Weights of a small transformer language model.
Size: 8 layers, width 256, 2 heads of 128, MLP 1280 squared ReLU, vocabulary 4096.
Architecture: rotary positions, exclusive self-attention.
Each number is 200 + 20 x the weight over the matrix's rms, rounded and kept within 0 to 999. Layers, rows and columns count from 0.

# layer 2 MLP up, 1280x256, rms 0.0805, rows 526-580, columns 64-127
210,216,194,177,179,185,171,212,215,204,192,206,186,182,197,223,181,204,207,196,205,180,199,209,201,177,186,214,166,215,199,169,199,193,215,206,222,188,220,183,181,209,218,225,169,186,201,194,215,186,233,210,193,199,186,235,181,181,183,226,233,195,232,231
182,206,197,178,200,207,219,195,208,222,188,208,203,194,185,185,180,187,213,195,186,217,187,206,164,159,219,185,196,191,199,217,169,222,197,193,191,191,219,178,228,211,173,187,234,206,185,217,180,184,205,201,202,205,201,225,167,173,218,191,198,205,213,189
210,211,196,223,220,195,210,198,210,191,174,201,205,228,208,197,207,191,207,208,217,227,245,167,182,197,176,176,212,183,198,224,206,178,197,194,205,175,221,231,165,186,207,215,217,238,212,212,155,196,226,201,165,176,218,181,207,198,196,204,178,198,181,205
211,213,182,171,203,163,240,219,199,182,215,172,228,179,158,207,207,195,206,188,236,193,202,202,185,214,219,127,201,203,203,212,198,213,208,203,200,210,219,184,197,200,234,196,185,187,215,229,165,207,200,208,202,203,239,220,185,186,201,208,227,204,216,177
220,205,201,202,195,221,189,214,196,199,245,189,179,195,159,164,220,229,199,179,222,174,207,234,176,195,186,218,192,231,185,178,202,209,221,211,199,186,200,218,204,204,198,218,172,210,208,191,229,169,210,209,235,186,145,161,163,183,188,182,227,185,186,202
239,194,221,207,208,225,217,272,244,222,209,214,168,184,227,170,219,209,214,166,210,180,209,234,207,201,195,155,229,205,164,209,196,213,235,210,176,193,183,222,166,251,205,189,209,227,192,217,219,204,213,239,204,221,228,202,210,218,189,195,201,202,185,174
197,181,198,175,183,230,235,215,189,176,230,219,149,199,161,189,206,177,225,164,175,210,244,220,213,203,157,195,207,216,191,219,213,188,218,236,220,155,199,201,205,192,204,219,192,169,200,200,204,212,238,171,225,227,170,148,232,185,198,187,204,211,195,177
238,197,200,204,183,221,197,202,210,179,220,197,185,240,208,201,196,196,180,192,206,246,207,219,188,213,183,154,152,169,152,187,176,197,221,201,210,163,158,195,234,212,189,177,169,194,180,192,186,208,220,172,223,199,183,183,220,221,190,206,195,227,203,173
209,197,194,211,199,202,185,200,232,198,224,197,225,237,174,218,217,247,153,193,191,245,179,213,192,189,205,173,187,195,192,230,196,197,199,180,175,185,203,213,184,211,214,208,196,213,203,207,209,201,188,198,208,210,228,215,205,193,187,219,202,236,192,197
212,193,213,172,166,194,221,196,206,207,198,209,165,211,178,195,212,222,200,205,199,203,216,197,214,177,212,179,198,191,160,241,166,173,232,212,205,202,229,179,227,211,192,209,156,173,193,188,191,193,210,201,201,203,169,164,207,213,183,180,188,247,213,186
158,188,208,176,206,228,208,220,192,200,173,222,213,230,247,162,226,236,215,198,213,190,249,170,210,186,189,158,201,198,179,208,186,222,182,226,194,215,169,245,165,181,179,179,176,227,192,184,208,216,202,245,212,192,199,207,184,206,206,185,233,226,194,179
206,162,204,184,192,191,199,209,172,180,197,213,223,207,186,209,234,193,172,206,184,207,183,225,175,191,189,203,150,176,203,192,185,202,219,207,193,151,232,166,211,188,219,163,191,215,221,192,218,186,208,198,231,188,212,166,212,202,202,198,202,232,227,175
184,183,195,175,178,201,237,217,226,210,240,197,190,191,210,227,225,204,227,184,201,208,181,186,202,194,169,183,200,188,196,215,222,184,233,230,154,214,191,207,186,167,198,227,222,183,216,262,215,216,223,225,218,234,245,217,206,213,222,201,174,179,196,168
224,188,188,138,187,221,212,205,205,205,219,197,193,191,215,231,173,183,269,211,183,189,173,205,147,179,181,178,229,242,244,199,245,172,213,166,181,172,202,158,191,188,198,188,189,213,205,189,201,200,202,187,215,153,205,192,214,187,182,222,220,175,189,211
197,202,198,217,216,214,189,188,204,213,203,181,219,251,204,226,190,194,208,181,186,171,202,192,200,218,162,232,178,174,225,211,192,178,222,207,185,195,221,213,210,181,207,183,226,218,199,220,192,198,198,217,199,204,192,219,184,192,208,225,192,233,196,184
184,188,255,165,183,197,251,164,199,199,229,205,182,188,199,179,216,198,223,227,186,175,198,227,166,173,241,189,207,197,195,180,214,211,194,204,209,211,166,233,238,217,224,200,217,203,221,176,175,222,249,206,235,207,171,198,186,221,191,185,212,226,171,232
172,185,209,199,189,242,220,197,215,169,213,155,206,203,173,192,185,215,154,187,202,197,215,167,199,187,174,171,176,178,201,209,183,174,174,238,207,193,213,171,226,199,202,212,191,207,207,176,198,209,221,197,212,240,197,204,191,185,184,188,205,173,208,208
222,199,165,209,165,208,191,198,230,168,222,211,179,236,230,192,206,243,194,187,215,214,220,233,192,221,183,212,198,215,184,214,172,194,186,215,199,200,199,213,189,175,167,216,173,209,208,210,176,206,207,228,224,207,227,183,185,208,198,217,197,200,193,191
187,198,215,212,192,187,185,222,219,188,216,201,207,266,199,177,189,233,191,225,197,200,196,200,206,157,199,208,214,205,199,198,205,209,202,209,234,199,206,172,184,215,192,191,194,219,208,187,207,185,209,180,201,188,197,210,211,219,157,200,200,197,203,203
171,187,192,182,203,211,219,218,180,203,214,200,214,206,171,217,183,195,167,194,164,202,187,182,190,224,202,194,152,184,201,195,199,217,188,185,173,173,195,191,230,194,199,185,216,194,204,210,190,206,225,208,302,196,205,199,148,206,175,169,231,196,211,192
171,198,213,176,204,219,221,182,218,183,191,190,164,206,194,182,255,197,228,201,216,230,210,193,201,206,182,193,229,209,240,227,198,159,202,200,192,210,200,200,175,169,208,185,168,166,219,212,189,202,202,223,234,181,164,199,187,194,166,185,177,213,217,189
149,204,195,218,184,174,204,220,225,197,193,184,189,214,217,192,210,196,180,233,212,195,196,212,202,212,177,208,204,220,189,205,198,221,210,225,245,206,217,202,193,175,183,185,203,195,211,188,230,235,215,216,208,191,218,176,182,178,218,205,207,201,211,150
230,210,188,191,178,202,217,202,216,192,207,172,184,218,208,203,205,189,190,195,207,182,183,179,198,223,216,184,217,179,221,198,165,207,197,212,194,195,156,192,182,216,181,239,220,201,190,201,216,214,213,180,232,189,195,203,189,174,218,208,171,195,205,211
212,189,190,199,190,164,256,193,175,185,223,195,166,213,218,201,227,202,172,199,217,211,195,228,203,217,189,177,213,216,205,199,188,236,196,237,181,178,184,164,177,162,190,186,162,174,219,228,208,218,185,200,210,205,214,221,176,224,222,183,181,143,214,179
229,217,207,195,207,181,217,218,210,192,184,197,206,186,164,223,204,212,156,213,204,167,196,181,210,219,231,199,185,207,236,185,200,214,217,218,202,222,187,171,218,188,200,168,242,211,169,197,160,207,231,230,211,247,167,234,201,212,195,221,236,197,162,203
177,237,212,208,195,225,208,194,195,194,224,211,199,229,190,167,228,195,189,249,197,192,206,232,205,186,214,220,228,180,168,194,209,218,199,197,215,196,190,197,176,178,179,194,163,162,209,179,185,194,210,208,186,203,174,208,232,219,186,190,184,207,196,206
212,204,183,182,205,217,197,200,210,153,202,168,205,177,190,228,234,183,191,167,167,221,183,212,174,195,180,224,208,192,228,176,212,163,202,176,206,171,201,216,213,184,178,210,210,184,172,192,171,214,245,206,204,157,241,193,201,186,200,192,168,237,207,207
178,203,177,218,190,194,194,203,236,228,204,185,202,230,187,215,196,206,148,211,209,180,165,194,187,231,224,218,196,219,209,208,207,176,170,199,226,211,180,178,220,201,182,166,186,209,219,223,232,168,211,197,198,181,206,200,215,181,178,214,191,188,190,222
207,193,214,191,210,237,190,213,207,217,201,190,221,214,213,191,182,192,224,196,201,205,201,201,169,167,169,169,210,229,188,197,226,203,202,182,188,196,179,158,240,184,155,240,190,207,225,186,197,199,195,214,211,202,181,181,164,208,193,222,205,185,181,204
181,181,225,188,217,232,228,191,181,231,195,191,203,204,182,203,202,191,206,229,159,200,209,205,157,220,204,180,223,188,216,212,176,203,198,219,196,187,222,160,217,192,212,241,185,190,220,230,190,182,215,232,201,191,195,163,196,176,176,195,193,189,199,184
210,194,165,174,155,232,235,208,176,188,163,203,191,214,217,212,187,176,219,220,194,172,164,217,191,219,218,189,211,148,198,218,177,209,189,201,199,216,166,194,167,176,196,210,222,197,228,161,178,198,209,231,177,185,196,197,183,185,203,192,175,177,188,189
204,186,184,215,221,208,180,186,196,181,203,209,165,198,192,194,239,215,227,221,183,193,213,175,171,201,202,205,204,188,171,204,230,203,227,154,180,190,186,208,175,165,196,209,164,198,193,209,230,180,230,183,253,177,167,181,179,204,189,186,214,198,190,214
236,188,197,209,173,192,217,231,208,208,216,159,238,213,179,207,176,252,181,226,209,198,226,216,202,218,204,191,233,183,222,219,214,181,209,208,176,204,225,183,197,246,185,202,205,208,178,199,202,204,178,229,200,204,234,187,222,213,181,207,185,205,215,204
200,239,233,175,183,236,172,220,221,185,230,197,171,201,215,216,212,199,213,198,195,181,214,197,204,207,192,191,211,191,220,213,212,189,247,178,173,205,200,214,196,202,201,190,174,215,190,192,192,206,216,216,245,228,196,197,195,229,202,184,228,240,163,217
172,188,213,234,222,210,206,199,223,202,205,186,206,201,192,194,217,213,217,221,187,226,200,209,156,214,191,157,182,175,200,186,208,192,172,188,182,166,208,148,177,188,223,212,199,219,222,213,170,209,225,233,198,208,203,218,194,224,180,161,212,215,201,172
210,199,188,194,165,218,205,186,214,196,223,197,205,241,213,224,189,221,192,175,223,198,200,213,212,174,206,202,171,232,185,263,205,206,225,212,216,221,163,151,229,196,178,206,179,240,244,192,180,205,202,182,173,186,163,210,213,196,201,199,230,196,222,231
193,194,216,198,220,186,189,203,196,185,206,195,219,189,202,168,225,199,162,223,155,210,208,192,182,187,201,188,214,191,207,185,173,193,218,194,225,227,197,208,175,171,195,193,197,221,228,233,213,230,201,200,201,160,200,212,204,217,201,180,202,188,197,195
160,203,208,187,168,173,185,198,127,187,231,203,205,193,189,198,215,197,167,229,235,189,206,244,174,193,220,197,187,215,213,178,194,188,177,226,201,190,244,198,204,206,211,201,195,203,214,211,213,205,217,171,208,225,192,195,223,196,208,212,210,156,215,180
199,232,198,211,174,207,195,194,198,204,207,191,180,194,198,166,203,178,180,195,205,185,185,164,166,247,198,170,222,201,191,199,220,184,235,200,148,218,218,177,225,245,205,165,160,212,185,213,205,203,212,217,207,176,180,196,177,208,200,228,209,208,198,221
206,192,210,211,215,222,185,201,201,221,222,209,186,205,190,169,214,211,151,229,216,211,184,247,154,212,154,199,167,202,237,204,208,209,189,187,236,185,215,210,157,218,239,200,229,199,188,184,199,216,222,196,209,206,194,177,219,200,207,211,214,227,228,196
188,255,210,159,184,190,197,205,191,147,169,209,196,202,189,184,213,191,181,237,194,205,223,173,212,200,217,182,260,183,210,201,212,204,229,210,191,217,195,204,196,209,209,182,218,222,194,234,238,165,224,234,221,228,202,211,230,243,196,186,228,221,141,185
179,179,215,160,218,204,224,193,210,193,192,198,167,201,177,202,241,231,180,179,229,207,185,212,184,206,229,222,193,181,191,201,169,177,190,235,175,195,193,155,164,188,234,196,171,230,195,212,186,195,208,178,225,175,191,187,180,188,182,182,184,164,201,214
167,211,194,150,192,171,223,234,213,234,185,203,189,215,220,175,163,196,191,210,225,191,210,198,219,198,244,180,215,189,194,175,199,221,228,210,203,160,221,196,236,224,186,207,189,201,195,210,205,202,211,187,188,190,192,239,176,207,230,212,145,204,230,189
205,187,199,206,207,152,207,170,188,202,206,189,234,191,160,207,221,193,192,228,232,245,210,174,176,217,191,198,180,214,213,167,209,193,206,226,167,190,181,198,204,198,215,183,190,213,201,183,196,180,209,235,239,203,247,181,207,200,230,197,184,169,143,216
229,182,185,204,175,233,159,184,224,230,163,170,185,232,196,214,223,217,163,232,195,216,231,203,210,196,169,169,176,216,209,208,224,196,244,180,199,169,196,218,168,222,172,209,213,183,210,206,204,205,174,214,196,219,198,205,214,212,198,198,180,208,186,203
201,171,208,207,223,197,189,200,191,197,194,190,200,246,197,184,206,183,205,196,202,204,219,183,155,214,193,202,199,205,169,210,216,182,231,179,176,217,221,164,194,183,199,205,168,200,214,174,238,194,216,231,224,201,200,189,201,233,194,200,220,208,204,136
186,184,195,218,211,211,210,188,202,238,211,216,197,210,190,170,235,237,151,237,202,234,229,217,187,208,174,168,218,192,183,185,232,207,201,196,158,221,195,206,157,200,222,230,207,185,193,215,186,210,235,192,184,231,159,188,208,212,231,209,188,198,223,193
193,192,220,211,173,246,207,211,212,233,189,208,206,211,216,204,234,218,165,253,162,198,154,162,188,201,200,194,198,155,205,185,165,170,184,172,190,186,207,245,191,206,185,170,210,207,216,219,175,214,192,160,198,178,168,229,215,226,179,207,210,198,152,207
203,202,170,184,182,176,187,206,200,204,177,190,197,195,216,180,186,195,180,180,208,199,205,236,204,163,173,183,221,203,202,206,186,201,188,190,198,190,177,207,183,217,221,182,215,220,188,220,191,225,202,196,216,158,167,249,219,223,192,166,200,200,189,174
241,201,214,211,202,201,189,166,202,213,212,205,213,214,204,160,205,205,207,200,223,221,200,199,203,189,211,197,212,187,177,199,203,143,193,203,169,191,214,226,181,219,163,201,224,187,229,173,225,228,245,179,190,198,211,190,216,206,159,183,218,223,173,209
188,170,219,219,178,209,201,212,185,207,222,171,154,198,203,221,207,224,185,185,212,222,195,214,200,219,163,167,170,210,169,201,171,183,223,209,211,159,201,226,226,213,246,242,218,197,198,204,258,192,184,195,185,229,194,186,191,202,220,175,207,191,212,226
217,233,207,208,209,184,198,203,215,163,195,182,195,230,211,171,166,204,170,224,195,239,204,226,192,223,182,192,236,223,217,204,213,193,200,185,207,216,201,196,188,220,197,194,199,211,191,183,196,214,224,157,184,163,149,212,213,187,223,252,184,230,184,191
212,167,179,214,201,232,197,196,209,166,201,190,203,224,165,189,247,198,200,203,196,231,188,171,143,203,212,186,227,199,201,178,221,188,213,218,211,208,185,199,227,191,192,191,177,179,203,230,164,231,190,194,214,190,216,204,218,215,204,196,207,229,175,198
199,187,189,195,235,190,196,214,203,188,180,195,170,222,190,192,192,221,214,224,220,223,222,191,168,195,204,195,224,172,221,202,202,191,216,166,192,197,204,204,183,200,197,183,212,197,240,221,222,199,192,203,207,200,201,174,190,232,211,217,223,181,220,158
233,183,188,196,189,191,177,209,216,215,184,231,206,192,198,181,199,215,176,202,202,189,180,226,231,228,196,177,220,218,222,174,185,209,220,192,194,241,178,227,220,187,161,175,185,191,202,178,175,199,205,240,211,181,193,184,179,193,189,224,186,186,254,162
# layer 2 MLP down (transposed), 1280x256, rms 0.0735, rows 526-579, columns 64-127
227,188,171,204,216,197,205,159,229,226,166,176,199,183,193,214,192,216,188,175,184,236,225,202,210,212,201,212,227,191,199,187,228,195,222,169,206,202,174,180,198,202,194,195,226,200,203,190,208,200,221,220,219,206,189,176,202,192,218,179,200,234,181,205
225,218,218,165,182,184,230,189,198,215,217,210,194,217,205,192,193,219,218,190,193,189,195,237,197,221,195,199,230,207,204,194,184,197,191,193,194,181,227,188,210,181,216,188,212,203,201,211,205,224,182,202,200,218,227,209,197,193,203,184,145,196,205,181
222,215,204,209,205,202,166,172,192,207,193,214,210,189,254,210,165,160,221,183,176,200,206,156,187,211,199,207,210,194,177,191,163,197,184,162,166,173,167,197,161,177,175,216,200,205,204,174,178,209,180,191,199,199,185,174,175,234,218,211,197,199,176,200
240,199,165,221,204,196,212,190,201,193,223,200,177,199,220,204,195,219,202,207,189,192,207,206,214,178,211,207,173,170,194,192,174,225,202,235,172,172,181,212,245,202,241,216,188,206,176,206,208,176,184,200,185,204,171,206,166,212,212,162,192,206,194,207
188,236,200,180,200,222,218,181,178,181,207,209,203,165,199,217,160,189,203,232,191,223,196,180,213,210,186,177,194,218,167,210,202,208,208,209,241,191,171,223,200,207,178,164,160,235,209,211,213,211,212,198,205,219,213,188,205,177,211,227,198,199,242,237
211,200,221,213,216,175,209,172,175,186,222,187,169,195,200,236,211,234,210,227,160,191,237,232,217,238,207,172,197,199,194,193,246,194,201,183,192,192,209,161,208,159,189,186,211,206,220,224,233,184,191,199,208,206,217,219,215,215,186,175,196,232,184,210
186,215,191,202,234,209,215,212,199,199,198,193,209,143,199,204,194,208,203,189,210,190,188,217,218,192,186,220,189,210,210,223,206,197,196,228,214,213,195,199,191,181,228,199,224,223,194,222,245,191,179,163,195,204,182,207,191,182,199,178,203,174,243,170
223,214,227,214,213,230,169,174,204,173,199,193,179,176,227,188,193,211,223,166,237,179,209,193,159,197,200,226,182,179,223,222,182,188,212,196,183,167,180,228,206,182,227,226,191,195,189,233,244,198,192,186,199,205,190,186,202,188,175,187,219,189,206,178
223,234,207,210,191,201,178,192,184,187,187,209,193,196,221,196,237,194,167,222,208,186,221,198,200,186,216,200,161,198,187,184,223,182,235,224,195,169,185,173,183,221,180,226,205,192,208,170,232,176,200,197,203,226,214,206,206,204,197,223,198,219,176,197
192,225,216,180,229,177,218,184,172,175,163,201,183,211,199,187,175,197,209,175,194,195,189,186,214,196,167,168,210,206,216,177,206,200,181,162,195,185,207,153,228,208,197,181,194,209,188,186,180,196,177,185,201,208,165,192,209,215,207,211,200,211,202,189
202,222,203,214,156,257,239,211,204,211,176,187,194,192,166,191,209,223,195,223,215,216,200,191,159,207,216,195,193,191,194,181,162,215,199,229,202,221,167,236,152,246,181,208,198,213,196,225,181,211,190,211,178,210,213,230,223,193,207,177,212,200,249,193
204,196,228,173,222,212,202,177,225,179,177,189,196,189,207,177,172,134,195,195,218,190,193,169,223,194,199,220,206,221,203,177,154,207,195,179,163,177,192,198,213,183,218,254,209,218,217,217,203,189,173,174,176,219,172,191,198,177,227,212,199,176,153,206
192,203,192,195,217,222,175,209,175,215,216,175,171,201,222,206,169,208,260,205,160,185,223,205,228,202,203,229,185,211,218,175,207,203,214,235,216,209,203,213,193,191,215,197,196,173,192,193,196,165,215,214,206,201,200,211,182,178,164,224,204,192,205,208
224,186,195,201,183,237,217,249,190,208,186,224,205,188,209,189,189,165,233,197,244,220,201,229,200,195,215,185,198,182,201,206,218,230,208,180,194,207,206,192,187,198,189,183,160,213,176,230,225,216,211,193,189,187,178,182,221,227,229,198,203,212,265,184
186,215,193,214,186,186,209,218,228,219,201,178,211,171,187,168,215,154,172,205,217,210,203,217,210,201,235,188,208,178,174,177,167,218,178,193,182,222,209,206,198,159,202,182,211,216,199,216,200,174,217,194,232,198,168,181,208,216,219,213,216,198,210,189
242,198,170,181,216,210,201,226,192,178,209,178,179,192,205,197,225,205,218,185,237,237,206,218,234,184,205,206,197,185,220,196,164,171,189,198,164,190,190,174,195,215,192,203,217,154,211,228,282,229,199,189,198,271,192,221,191,228,195,219,168,173,224,190
228,219,173,205,226,185,214,185,203,199,182,211,174,199,240,200,213,156,215,229,181,187,185,195,211,216,220,185,224,207,198,222,207,160,233,216,199,183,177,228,178,180,199,224,218,184,218,186,181,205,207,235,165,191,195,174,222,217,236,236,208,218,231,200
203,229,222,178,226,201,214,192,211,226,175,179,218,169,174,221,219,157,185,219,202,181,170,192,171,191,198,214,192,177,248,192,203,186,216,201,211,185,176,205,208,184,223,211,178,179,203,186,200,209,196,193,192,176,159,199,195,219,229,190,191,223,224,235
195,231,176,206,157,197,184,192,223,235,179,163,195,189,196,183,176,192,177,175,175,183,209,218,205,173,186,173,184,215,200,203,220,188,208,203,225,187,189,200,224,181,175,251,192,208,204,201,194,216,207,197,212,236,207,196,201,219,187,221,229,224,213,197
199,228,180,142,225,197,192,199,187,196,167,236,187,160,219,203,205,185,176,189,169,208,195,174,155,240,219,195,180,181,187,193,171,214,160,171,173,220,176,197,206,192,220,197,203,207,159,178,180,202,192,165,176,200,212,213,203,208,218,167,157,200,196,203
213,210,205,216,204,233,187,192,172,226,205,268,215,233,214,224,192,237,165,182,177,169,177,209,115,189,188,206,198,191,185,189,199,194,213,193,203,174,198,201,194,189,199,235,181,214,240,175,187,206,208,219,213,174,184,209,191,191,186,197,210,221,180,188
168,195,215,227,220,227,204,218,197,249,141,162,199,175,192,214,201,185,201,183,198,239,170,181,193,212,195,238,238,223,185,215,209,200,186,212,221,226,235,189,217,194,187,199,186,211,218,181,186,171,221,173,194,217,208,195,183,181,214,201,231,204,214,190
240,190,210,186,165,218,216,187,195,190,187,205,198,168,199,202,210,160,191,198,194,200,193,218,184,220,191,200,210,214,179,199,235,185,225,205,206,186,181,200,224,206,202,189,202,196,214,176,201,204,163,171,189,183,229,207,197,249,195,215,211,209,212,198
180,204,206,251,219,174,175,171,206,201,196,234,198,177,221,189,186,222,188,177,188,187,187,201,188,232,198,196,183,180,163,195,212,192,169,199,197,241,160,193,200,213,197,186,222,208,209,181,205,180,189,208,207,245,238,203,215,177,193,172,220,181,186,221
191,207,211,204,215,213,183,213,195,203,209,216,179,209,218,210,175,197,215,178,230,237,196,180,178,184,198,207,215,226,192,223,206,189,182,217,185,179,216,182,164,194,183,269,204,196,183,199,177,222,207,202,155,189,210,169,163,215,202,227,178,194,187,202
172,260,175,169,172,211,193,164,199,221,201,208,189,235,200,229,217,200,209,218,175,184,205,205,220,157,211,206,195,195,176,203,216,210,192,223,221,166,191,202,215,198,173,212,216,236,190,158,195,212,190,244,203,204,211,187,211,178,219,173,197,213,191,178
204,200,187,162,159,177,183,184,217,215,216,192,221,111,204,222,201,147,175,193,165,239,208,204,200,201,182,188,172,189,214,177,208,201,186,174,218,207,196,197,239,237,200,169,200,213,184,159,222,149,212,182,210,208,238,214,184,204,201,191,197,226,198,205
198,166,225,188,184,223,174,208,197,187,217,203,188,198,198,182,189,184,194,187,197,181,193,189,223,163,181,241,221,183,240,189,215,229,188,218,161,211,210,202,172,231,160,208,206,184,220,193,190,214,203,222,225,223,152,182,161,222,201,206,232,213,207,227
200,224,177,188,223,201,207,178,174,220,181,188,194,174,198,193,251,232,218,192,208,211,225,207,201,203,209,208,199,193,159,225,215,227,184,209,199,181,175,201,215,173,193,162,162,214,230,187,235,202,178,206,209,169,171,194,188,210,208,200,208,222,213,218
191,162,220,200,242,204,221,206,188,192,201,213,200,173,209,197,207,197,248,175,193,215,200,207,205,209,207,204,188,201,187,195,201,225,204,233,206,183,202,199,222,209,172,207,215,163,181,238,271,194,182,211,202,204,192,225,183,199,193,184,174,193,224,190
193,196,212,217,239,206,171,195,181,190,200,242,194,210,210,239,174,220,199,188,197,186,198,158,208,171,203,195,185,212,182,203,197,216,215,241,227,200,207,167,181,198,230,219,180,208,203,215,200,203,202,213,195,181,249,197,257,181,183,211,228,224,210,202
188,205,207,199,177,200,212,179,203,231,220,184,177,202,203,160,181,248,215,226,216,196,207,211,197,208,220,233,178,197,177,207,220,210,222,194,189,190,234,199,202,205,174,175,209,222,215,219,211,186,219,209,176,244,199,227,227,178,201,206,211,245,203,227
215,196,185,222,197,211,180,182,222,246,192,210,184,205,216,218,178,201,196,170,226,192,192,194,222,196,207,195,180,180,220,202,189,195,179,220,193,195,237,200,192,191,215,147,209,192,216,204,235,150,190,182,204,240,208,168,210,166,226,202,186,215,196,214
199,199,197,209,208,204,189,204,227,209,196,229,206,180,235,243,201,205,203,157,198,186,196,205,218,163,246,185,176,236,195,203,203,179,160,187,203,188,178,195,231,188,191,217,232,186,178,225,209,238,195,202,174,222,169,187,182,190,189,209,218,194,169,187
209,216,192,174,199,185,202,210,218,184,211,217,191,122,203,174,179,215,182,209,213,210,182,220,211,189,168,191,194,192,195,205,164,189,193,216,181,210,193,212,189,173,197,221,213,230,190,182,205,168,200,193,195,203,215,220,192,220,198,198,236,192,173,186
205,198,214,222,229,207,199,182,156,207,196,182,213,211,245,208,217,196,197,204,173,245,184,175,199,224,187,215,227,223,146,254,198,246,187,234,218,219,174,203,229,174,181,223,225,179,176,225,205,214,191,188,153,155,193,208,209,208,183,172,204,198,228,180
219,204,177,198,203,196,197,173,177,201,224,229,198,221,189,223,217,226,202,205,212,199,192,228,197,193,206,221,180,233,216,203,230,192,221,204,205,205,188,205,209,220,228,201,196,220,195,190,187,187,180,206,163,195,192,224,194,187,201,223,194,206,206,196
200,197,220,201,230,146,214,194,259,219,231,186,221,186,214,232,198,166,191,186,200,224,215,207,188,231,207,191,224,199,219,202,169,206,197,195,181,228,174,247,177,185,181,228,182,210,198,195,186,203,148,191,190,192,199,236,229,225,188,224,209,199,226,158
183,182,188,207,167,210,207,219,215,194,159,206,187,212,211,215,203,215,217,189,218,197,232,168,177,158,213,226,167,181,188,191,200,195,213,204,170,218,198,205,201,195,211,208,192,195,206,162,224,202,197,188,175,192,228,222,220,235,211,235,206,229,194,197
234,171,206,187,230,211,181,214,207,182,214,211,178,185,219,210,219,213,205,197,211,205,223,196,217,198,185,206,201,214,217,208,202,196,233,171,216,205,220,198,172,229,210,197,214,229,169,177,159,199,207,202,185,215,191,241,233,219,219,192,242,231,223,170
228,215,207,179,183,224,236,211,194,204,195,228,182,173,177,202,192,198,176,212,231,220,197,173,182,182,181,193,197,197,209,227,176,182,211,201,216,189,212,198,213,187,199,220,203,196,200,198,184,193,193,191,207,208,188,217,195,207,206,216,164,220,196,180
210,209,185,217,207,226,185,225,183,175,232,182,165,151,204,210,218,205,172,193,217,215,191,181,177,206,253,230,208,181,228,196,191,212,177,169,219,210,178,194,195,188,184,175,224,211,181,184,202,164,239,204,172,172,190,236,221,183,237,193,202,225,220,196
209,214,179,193,216,188,222,206,224,226,165,188,186,221,217,189,172,196,240,217,203,204,187,236,173,215,217,184,196,181,190,199,157,200,167,229,180,148,190,221,202,206,171,203,209,175,214,188,193,225,207,223,231,202,198,235,209,190,210,202,213,206,166,185
211,235,204,209,228,227,197,227,238,165,203,221,210,219,206,197,197,166,206,207,214,189,224,225,206,191,193,185,227,203,210,199,184,182,190,178,215,214,205,165,178,181,220,262,232,192,160,180,191,215,182,176,178,172,153,192,179,184,177,183,223,204,190,226
177,203,208,221,187,191,211,183,203,200,204,187,176,213,208,187,178,235,217,244,236,217,175,239,201,222,185,188,194,181,192,208,235,194,161,178,208,230,204,196,201,202,247,169,222,203,183,186,200,183,167,192,189,206,218,184,208,193,211,187,181,166,241,252
170,205,233,212,221,213,189,191,206,189,213,185,183,185,170,222,200,224,198,200,190,204,189,232,191,167,217,238,202,220,226,247,219,235,207,215,232,140,181,182,192,215,212,198,201,203,168,189,216,224,189,179,205,217,214,225,209,258,198,219,215,197,147,172
199,210,196,209,182,206,204,211,180,205,163,245,181,189,228,202,246,260,208,193,200,226,216,213,184,207,227,189,202,199,252,188,176,209,199,185,210,224,211,205,233,201,223,177,220,175,160,202,173,195,181,151,213,183,194,214,198,209,183,204,226,197,215,221
211,170,168,224,225,215,195,222,203,207,180,183,179,209,171,189,210,200,189,211,192,170,194,169,223,170,175,198,221,184,227,254,214,185,203,257,176,200,206,143,221,156,210,198,216,229,183,147,172,190,215,184,223,227,189,229,198,188,204,200,208,236,186,175
220,192,208,195,195,205,222,196,202,203,199,223,195,190,196,167,208,221,211,213,193,182,204,227,166,201,215,188,164,173,207,214,190,211,169,232,168,217,195,213,183,203,222,223,196,223,199,212,225,183,170,210,232,173,202,219,220,189,238,214,239,200,190,196
247,212,167,194,191,204,190,219,195,192,243,215,227,185,180,202,183,199,195,189,224,197,181,200,188,196,243,192,165,181,195,206,227,203,197,195,179,217,235,226,152,193,200,189,198,186,192,226,204,223,207,200,177,175,245,190,208,206,202,193,220,185,186,161
190,199,198,210,152,227,221,209,180,184,209,214,183,166,198,214,183,206,188,199,216,200,179,197,223,213,205,184,204,201,194,196,182,197,214,219,193,199,175,228,154,215,224,186,206,209,197,172,180,207,167,202,176,171,255,201,193,188,251,237,169,200,221,201
179,175,242,180,212,216,208,182,202,203,166,225,188,222,189,238,175,173,230,182,179,189,202,182,206,189,200,210,199,177,227,214,216,209,186,193,211,202,239,205,216,192,207,245,203,173,223,220,190,215,188,223,198,179,182,213,194,194,189,188,209,189,184,167
234,191,175,199,217,202,203,175,224,202,214,190,197,208,206,204,206,209,188,182,172,216,184,222,193,205,192,175,207,172,196,183,244,182,217,207,181,196,195,231,226,189,225,171,203,181,201,164,186,207,182,177,212,186,194,212,200,178,208,202,183,214,183,226
225,207,213,210,216,193,209,205,181,218,225,229,182,168,152,192,195,218,165,173,213,220,195,251,204,238,202,233,199,226,241,181,239,229,190,212,225,206,174,179,204,196,161,223,226,206,204,166,198,231,215,183,223,194,229,228,179,196,215,204,200,197,191,189